Weights of a small transformer language model: a variant of Muon for these matrices.
Each number is 500 + 25 x the weight over its row's rms, rounded and kept within 0 to 999. Layers, rows and columns count from 0. Numbers have three digits each. The size before them is the row's rms in percent of the matrix's.

# layer 12 MLP down, 96x256, rms 0.243, rows 51-95, columns 128-255
093:503577479543489503494519516511469475485517530503502495476507533548465527503440492469539514503508513442464540541494485475497500537543492521471465521512452525501516490480460479506518541505493523469513458551505506533530446479476503499501529486516486540443448508483518474522489528523493500490505503492500554464573472491483508487477494484504524508465502453557490483465500490487522468510493
095:545483527474489461479520564506504525517498506502519513531492487451494519494521543493535512482528510537499500499495488451484521550496480466513471494461517552520466518486538471498494523486501508483549506516442544506516504480506513480480515466513493473499520530497497493475497540547500509507490511508492511475488510529514509504478510453529479476443486430474491542510504475489476516476489
096:497523478520459505488511501504533496497469471480470492479461503494441498473503506469482510513528551523547500488496521517497530507493517473502523449468494519463523534540547500453480436505510517481507515542542489533448524492534540479477508500455526506449537502488503464486484506492502534462492487495510499527468484512501538521491493502509490508458470495523462477544456521488473504500443
114:526493494524518525451488495516505478515488487475497492501490482489508509537489492594490532488499495462511502475530489488474523490519489466553510493505489497494495511507497508496496509498525500504488527504450516510462502509526480523503477512517466500527512468534490491524499512503489487487453484511487506472497528469488482506475500499556457469513539425515478522462492515516533507433522
091:508496516511507531482524482476501507513519518501482478481536548518517525470524453478454537547491521504494537534509487501507497524474473533508529525458469460535464505516513475496506496494499499531469475467514520462539488488489460531473457503516481490521506477515501495465512460477520465515485522471524490495501443525521454501501529517503515517467494512499486531460491509481447499521482
102:491515467507555513502477554460470495508516500479497520470530472488554491497519527516495480521535513456486497532521540501475516478519523472536505530496536485523511447520493478518505506498524479496502503475457498521521485443558458454477473435552484528475501507525485498482466477463513477492543515554494472506480506457470523469515521497551520490501470508485479535502501481510528522541486
096:513521487505527500439451443523475508486505535460499509524506486504485512491439535495493518493506501532498506511453476558505494502511495515512529512495525487476502502502540511492491504490502472475485518518515498529453525537501494513515496496483501531481470529492428483517516549487532475490503511484498510534495492531475495494491490520500492532463515501471527504501492539557483497504488
101:528513514526481554513472511467495489458503467552500507471487489498498486541497506539501471506489500513524522455519505482467465512529549498480509495493542541511528460477516520469466508514522453511525546519487472467538487514489506507524485454533535510510525541484492522524495536511500500526512502424489500494498542503511482525509490470534476472524477495480481506469490517530438436479528
094:477497538496517501515519523482510506505454476514422511467473515490474443520498524501522499559488510459495486502466535491521505544512503475489508511510462506528508480470546498498455509520493497540477433512496450486475508536482520443488472465527447497504499474505540522510505448542513501519511515474508523532470528466491475504500481527541513480477525485468466514532489453481481535512542
098:482485540504433523481528531546499510509484482477472497517508532456485533494534527488451512456480516515464458485524492476473530496461474443549470525499501495482499485499529554510470492509490473507473549503492509523477522481508503482445522513520505540523507501537472508522533489469470497530500520519508503521476468536478530553447498501456486527541509464471514489491497480495515501506515
103:500499479503527480487499496465525489480499519510502543538499446547512542510525484491533549468483526510481474512476485480529549513501532492508511489512528485543465502496456503486500504509491481464502489535521479465495512545524471534484473490473494534496496531499518457493488489512468494494488465533503500515479511494494478457453548473498508497512540507509476486475516456514514498525514
105:508498534503536498528512479514478476539448503503460521471494471515485524539489507446462508522509475514499489485556503502455495478497481528508516503516526464487501507522536459480493515466488520473530508488525498530473501500484531509522493492497553511543464511499499512473549514461507533492499488481507523508509480540520481523464494489405475479467472467501490496518500504527509484493469
110:473494514485460460516448440532469500515544493509540481563484519527544502474519485487499503505522468508464538492516499509537530520502484459490500482482476519480452475506448540491530530520496502447490504516521513518453504502530470562505550526556516491496486533503514502491514506483484499496525468525499474499524512513490533485490505497467498530535477477552537519493501477479493517518525
094:466511490516501468517495517553493569491544481494521513585471525542468523522529509524548503512499544522477463516463510495494484533492472533500475522455496489514502449518488529489508496503482481522535479463505511532485484506499513523497546507495482533505477494486461507492488564497519461504521515494510526521532476551446496496490539537473510471496493458506482510526511495505537514535484
088:500467508494450491478483481458471505552474508517485498463474491465475486503496515489491479578456468495504489513524491506495499480481526488513481488474479503531485515499509505435484438468521480492503527473511465498501513509506500486527535528480502507512503453515527510525470511478506507518527502512499501537510439534502524469485484524531513492523458488503478491518511523540492579502479
104:497496495518516473497505479493488447527479515450498488498566502422461504484509508483466507534480523479471516493538480552515464505504496520521485507504470530520504535502510489523498522496514521516479522486404489488516496470459463518501478536511493492552506498509516548470544510490473512510468491519506501487508505516486504491512487502561483552458499500540496485475524519529458475495507
088:467515530507527485500499485478459513497543544486554521503490507482498502505481479530463489503518506466509492470512478536492478527528488510515505527524512507490541509502533462499517445512505488473522498492450477515490533502513463502537466476446497511495455457486478513475507545526516492491497478542514524513494501489534549487480551482507502526487526505472489538511524512508529561520462
104:559559480493517493502522489485511503519504497484517487503490514498474498508503485498500501483553522496507510482495509543496478499505538522477442540502478482504533493461532502513492512522430506473537521541518534472523513497465499468470463476513529504461503502489488556501481472534516512542494489469540462548527492524513535507526474506499491486497447495503512463490458529506516520487530
085:487521502510430489524519512515451502469492478529486503488483526473492473498520534468501521489480509468475468513496546518405468503469525493495484500507501513480499549513507494511512518520510508484525545482481492517478510562484532458561544488486536483473528466513500510490519508484498504485504555499533519514476494516541493507534512527492514490486496506483554486538483534471509475509507
094:544462484485510477520488478480504522465511485539497515483494505514443452541490529534516481488491544502497572488467522487486503465519463489539496499525515498476477488498511491493519532488464497468517539500485520452491472509475565483545508448551508492501508496498447443556504489452454473494441512485508512462486487523470509525507496522496517499510530482475472534497486462527488484476488
094:502491473513502514493534540519530516492480492498498481481546505466511485551485531491505488509459538485495485550529499511519539521499459483509497514508484504481460515491517513473483490502508456509528486501523500511541478529470511494484447483513523455517457560468472540495512529460488513515505559521501496448486469501523433507517527530484479490499526483505502465452511526456465485449503
095:498519498517492491505481476516531481481517473482540477507497504509468518522509462525502493550504462533520474499497474512537471492521454542498467557491496466509451475472521527451479477484478499538538494530479481506471496520497530506472476541551534453476501522481487461504549538533511493484472517506513499529476527536467526509486480472438469505493516508487477475521512534484529513520496
106:487523532491560520510479479480470524523554503510514470478512460501523496531496504516547530449531468486520509491475511528500464503483529515502511480489472499519525513475482484520496474480514502485485491518505504520456481521469524485543508503493536489484507478532481469509506467471487499464454492509488491520492512491511489502508533496471535470527467525493504532531489452489537473543514
111:484502540496521556566509551497520532483515482511481508523515501481523459476469506489523491506495508512496464500502491483512509494507474485476544461478504464494519506492461520531514527453508457521520501548512518504470469486499497501481570488557518504475516540492498487466477477463473510530522517529510511477508506495509493473573510486487483478549511523478543503497505471455533463479473
105:552538457511494503481497488506525463516508535526504489554534495527512509506563512517466507500451467477522473527510537510488491489480506494527514551544526476495470488520441500503504503473541489492476481545525502502504451477466510503483520516474483511500449487536484482467479527524492512441507497520500485467580517477517477521527496475505498527511496524503479446509522496521491490528530
085:473523491513436492505488527485508552473519485448486532497519517513518505478537476453503539481538522472523433510473490498516510509503471471501507506473514473519490471547550515511476554487544468486489498535502489499466474527488463506504493513494507480490489496510481486508516500501526508525495500510496509486492524501491522505545458490514460501508543506502514485494479465421506539491495
101:496487480508472489503468507497477480509509495462497463505457505535477491515481518462457562510489470474496511490484512498521492498530492520497477465487497514489537484469507466503489535484516537525478492510536487504498519472458503534508489458500493506510507510485480501481490512500495474468502508530519502511500519483510471515467525488500529539505493505444487532493503461499531506423524
094:516547499505516478462495507473478508539500490491453537498509527506496495507519529505501473511480459458529524481500516501494508468532528506540501500497532499509557457509493440484494476483515547495509514461474523476515489465506485497524485513520525493481501485477490543461473478540539519506479528518503520542497514474514488457485490522474535521534487517487506482549511508505429485524509
097:498474457502492487533514501515506513521505511453493515503466510476492483503480469474515527503470516499509471544492462510470475494506496512489531502537502497489484462510451476493494486508470527484522501510536471484511476445516508487475559582479507488471471510499469537495515532501422502524532492509515532511510466497520526502532502502474477507539500554532502497518502514516523494513525
099:484495475481517499514483472493447505486558498490521462509497507501512508462500510457507492473497457525510505437493447476498478514505471480493466536528479509479526502452495486512507476482477497510493492500473516514524490522498508487512476514507457482476511515487506488463515527503476498489527555506484484482499480495459541546465472490486482510512495516484527490546517491491508488522500
092:506490492479495511527502524495521514547540508472565464493506465494476461519471511514513490504473484515487516502484495530520451471525515478481481459530483541494491536513517548503474554509524504512471528530478501501523476574515483490496529474496464455518514507475533540508481528483502489505523490476478505563525458496472497501501471532499504527504494445500468468519516530521500521450500
097:479528515495529523506492481499515456460494487503515531494542516481533457487494514507501556527507496512490462505476518508486503516481471496570493516503485524484545490522482459498496502543517452543546449485537507499474519486509518464486515532506548509488499469479501521499466493484507507502492496489491494537491469492479496525511500532469520517523512523481529517495545464498499493549525
094:549503538484483518505488510493492461506484496492435493523537493532446507488495492493487516526483522491503490508548568512515454492521445495477502497519461503447488543476537461532530522489540535508482526503467516485517478523507502543515529468489521466527500499455464499483485526500487532483463486465506488480483509532486549529508469514504492513499478496533497477484546532458532471484511
095:488467568490486491526483521481551468510527497483494472515447455510498499475474506538460491494538480543495539509472441512509520513489481498479502502481486505520500509502504542500514458505508507489510471475494468501470459489552495502540500478514479543518541524508527478518511502461483508515512476467492512474522454487460494520521490484544484508514502478466513552512524500527506492503466
092:465491495506470506532513515512496479508483499507485511522455515496494518475533545522511530509516514479563482496504501492487471524481500522485494498513534491533494486525502542572505432470513497496512524496517500501514502471480479534530510506484498565472553490501477514497528526489501544485509495530526447523529501470536505534567518490483503530517501482516477507511538531483519496472512
097:540531497500541523462495531479506502528526478533498471446492526486487464528528476525485469522477493460522536529545489501474425467486474508473539485484470482490520503496512521490497475495524528533528460480521469502490441482490499470512515493502525504530525517559474504509492503477515533515512499513507509489458527483519478494556507450519502496496486498506493434484458511492495451566495
098:526518486469491494511482480512521508468441529484505490481465492507450532524529563495492515499483440523507525469495473502481536499452509500536470488563540502493487482499512494475502500546520468491477461487495486463495519512476558473502468499550526521470493505489516494530507498483490506462486459509488470471499476480532501502506509494502463483492488482513479468445504457497496464477502
101:495502487484473520460518469511495572455476484519524506499521464541508515504487486507501509493550481534493496459485498481527494506540472494493498511478478482507473483490476502502526506479451514519481478499544542482504496510544535486546485498496498470523536549490548497526540493471514493524547496506492481525529471515457492501475534501492469520534484530514555521529520510493536507503481
108:481540479539546556507523490518509480470478493490440469505483498508459514527490487490504458496492479493522452464505509450512499472477552546524532488503567508482523511477511491512481523494514539515472486457492466507500516506475473475462498485521492478491538519454525507549476503512514491494476485490499508498474488458486485484507554499470462480523480519519474515479508543455509495484502
109:517492463522509513462485473495518519481539509480469512508527510472472520520502446513489481490513470480518519477473475492530433514520525501495514537536529482478491527500507506466501511488503502487478560498505462547492495489495529508536481540512504470532513473507464509499468516519474448465486533477504499507525511471514528470469533505493535505462475575556458516480505458500516506497485
109:495486491467510521496463496475495474480498496479516487483493478482544472507440503467520545478461552510505486492495517472464516510475502503496498464481522495488502491503464423539527526500475518484505495525478527500495504467490479501484522561513468517476497505493509545485497480475481511509507484521500506487485475475486496478493489507506478464530561498511502492489478528502487509526443
088:503491514487461487538523475492544502489508537555528514521533531524468495502474518509503482504507485493502530469511516507507510485542512500497490516438468496503511486496486502537508451493531509524478498504536492502482552505465537504528466475514524539482537509505490546514516514540512499482488535503525454506496541567498548547500528522538540510490515538520508500528487494502528500523515
093:516498535471467547522490516523535518502527456498475481490494461469473503504517510551493471509490482522483505513516490520496498539515508479544507481535453502508487479493520552451505474496536447509469477509487519478516520494477469522498495497506486522511560515481540520498512507465467513487524476506510506516493474485520478473473494531526490483500491498472495502524514496474471496465487
103:465515518508447500495507522509473507463510560479512492527516537515497538497523510477521505486472517514484504489486507482496509469508524532513499503447463539516470502504504496558492525481503475494513507489463502513486475464518451507479507481505473487510493478509511468499479478514469528523492510524510492523477495509552481525520565489528498515531504483512465534541514493438468518459509
095:479501470511525493487464481503476514477518548509529473543486501515495523487457495521530477533483527514506515472524477473520502510489473540492519530555522488493536521520529510450506489475523475501554486462546495473485497486494498479521488519481514461489484497511473481534441512498499536438492477480504481456469489492501476493509495476468469462488454517532493496497537518469533513500434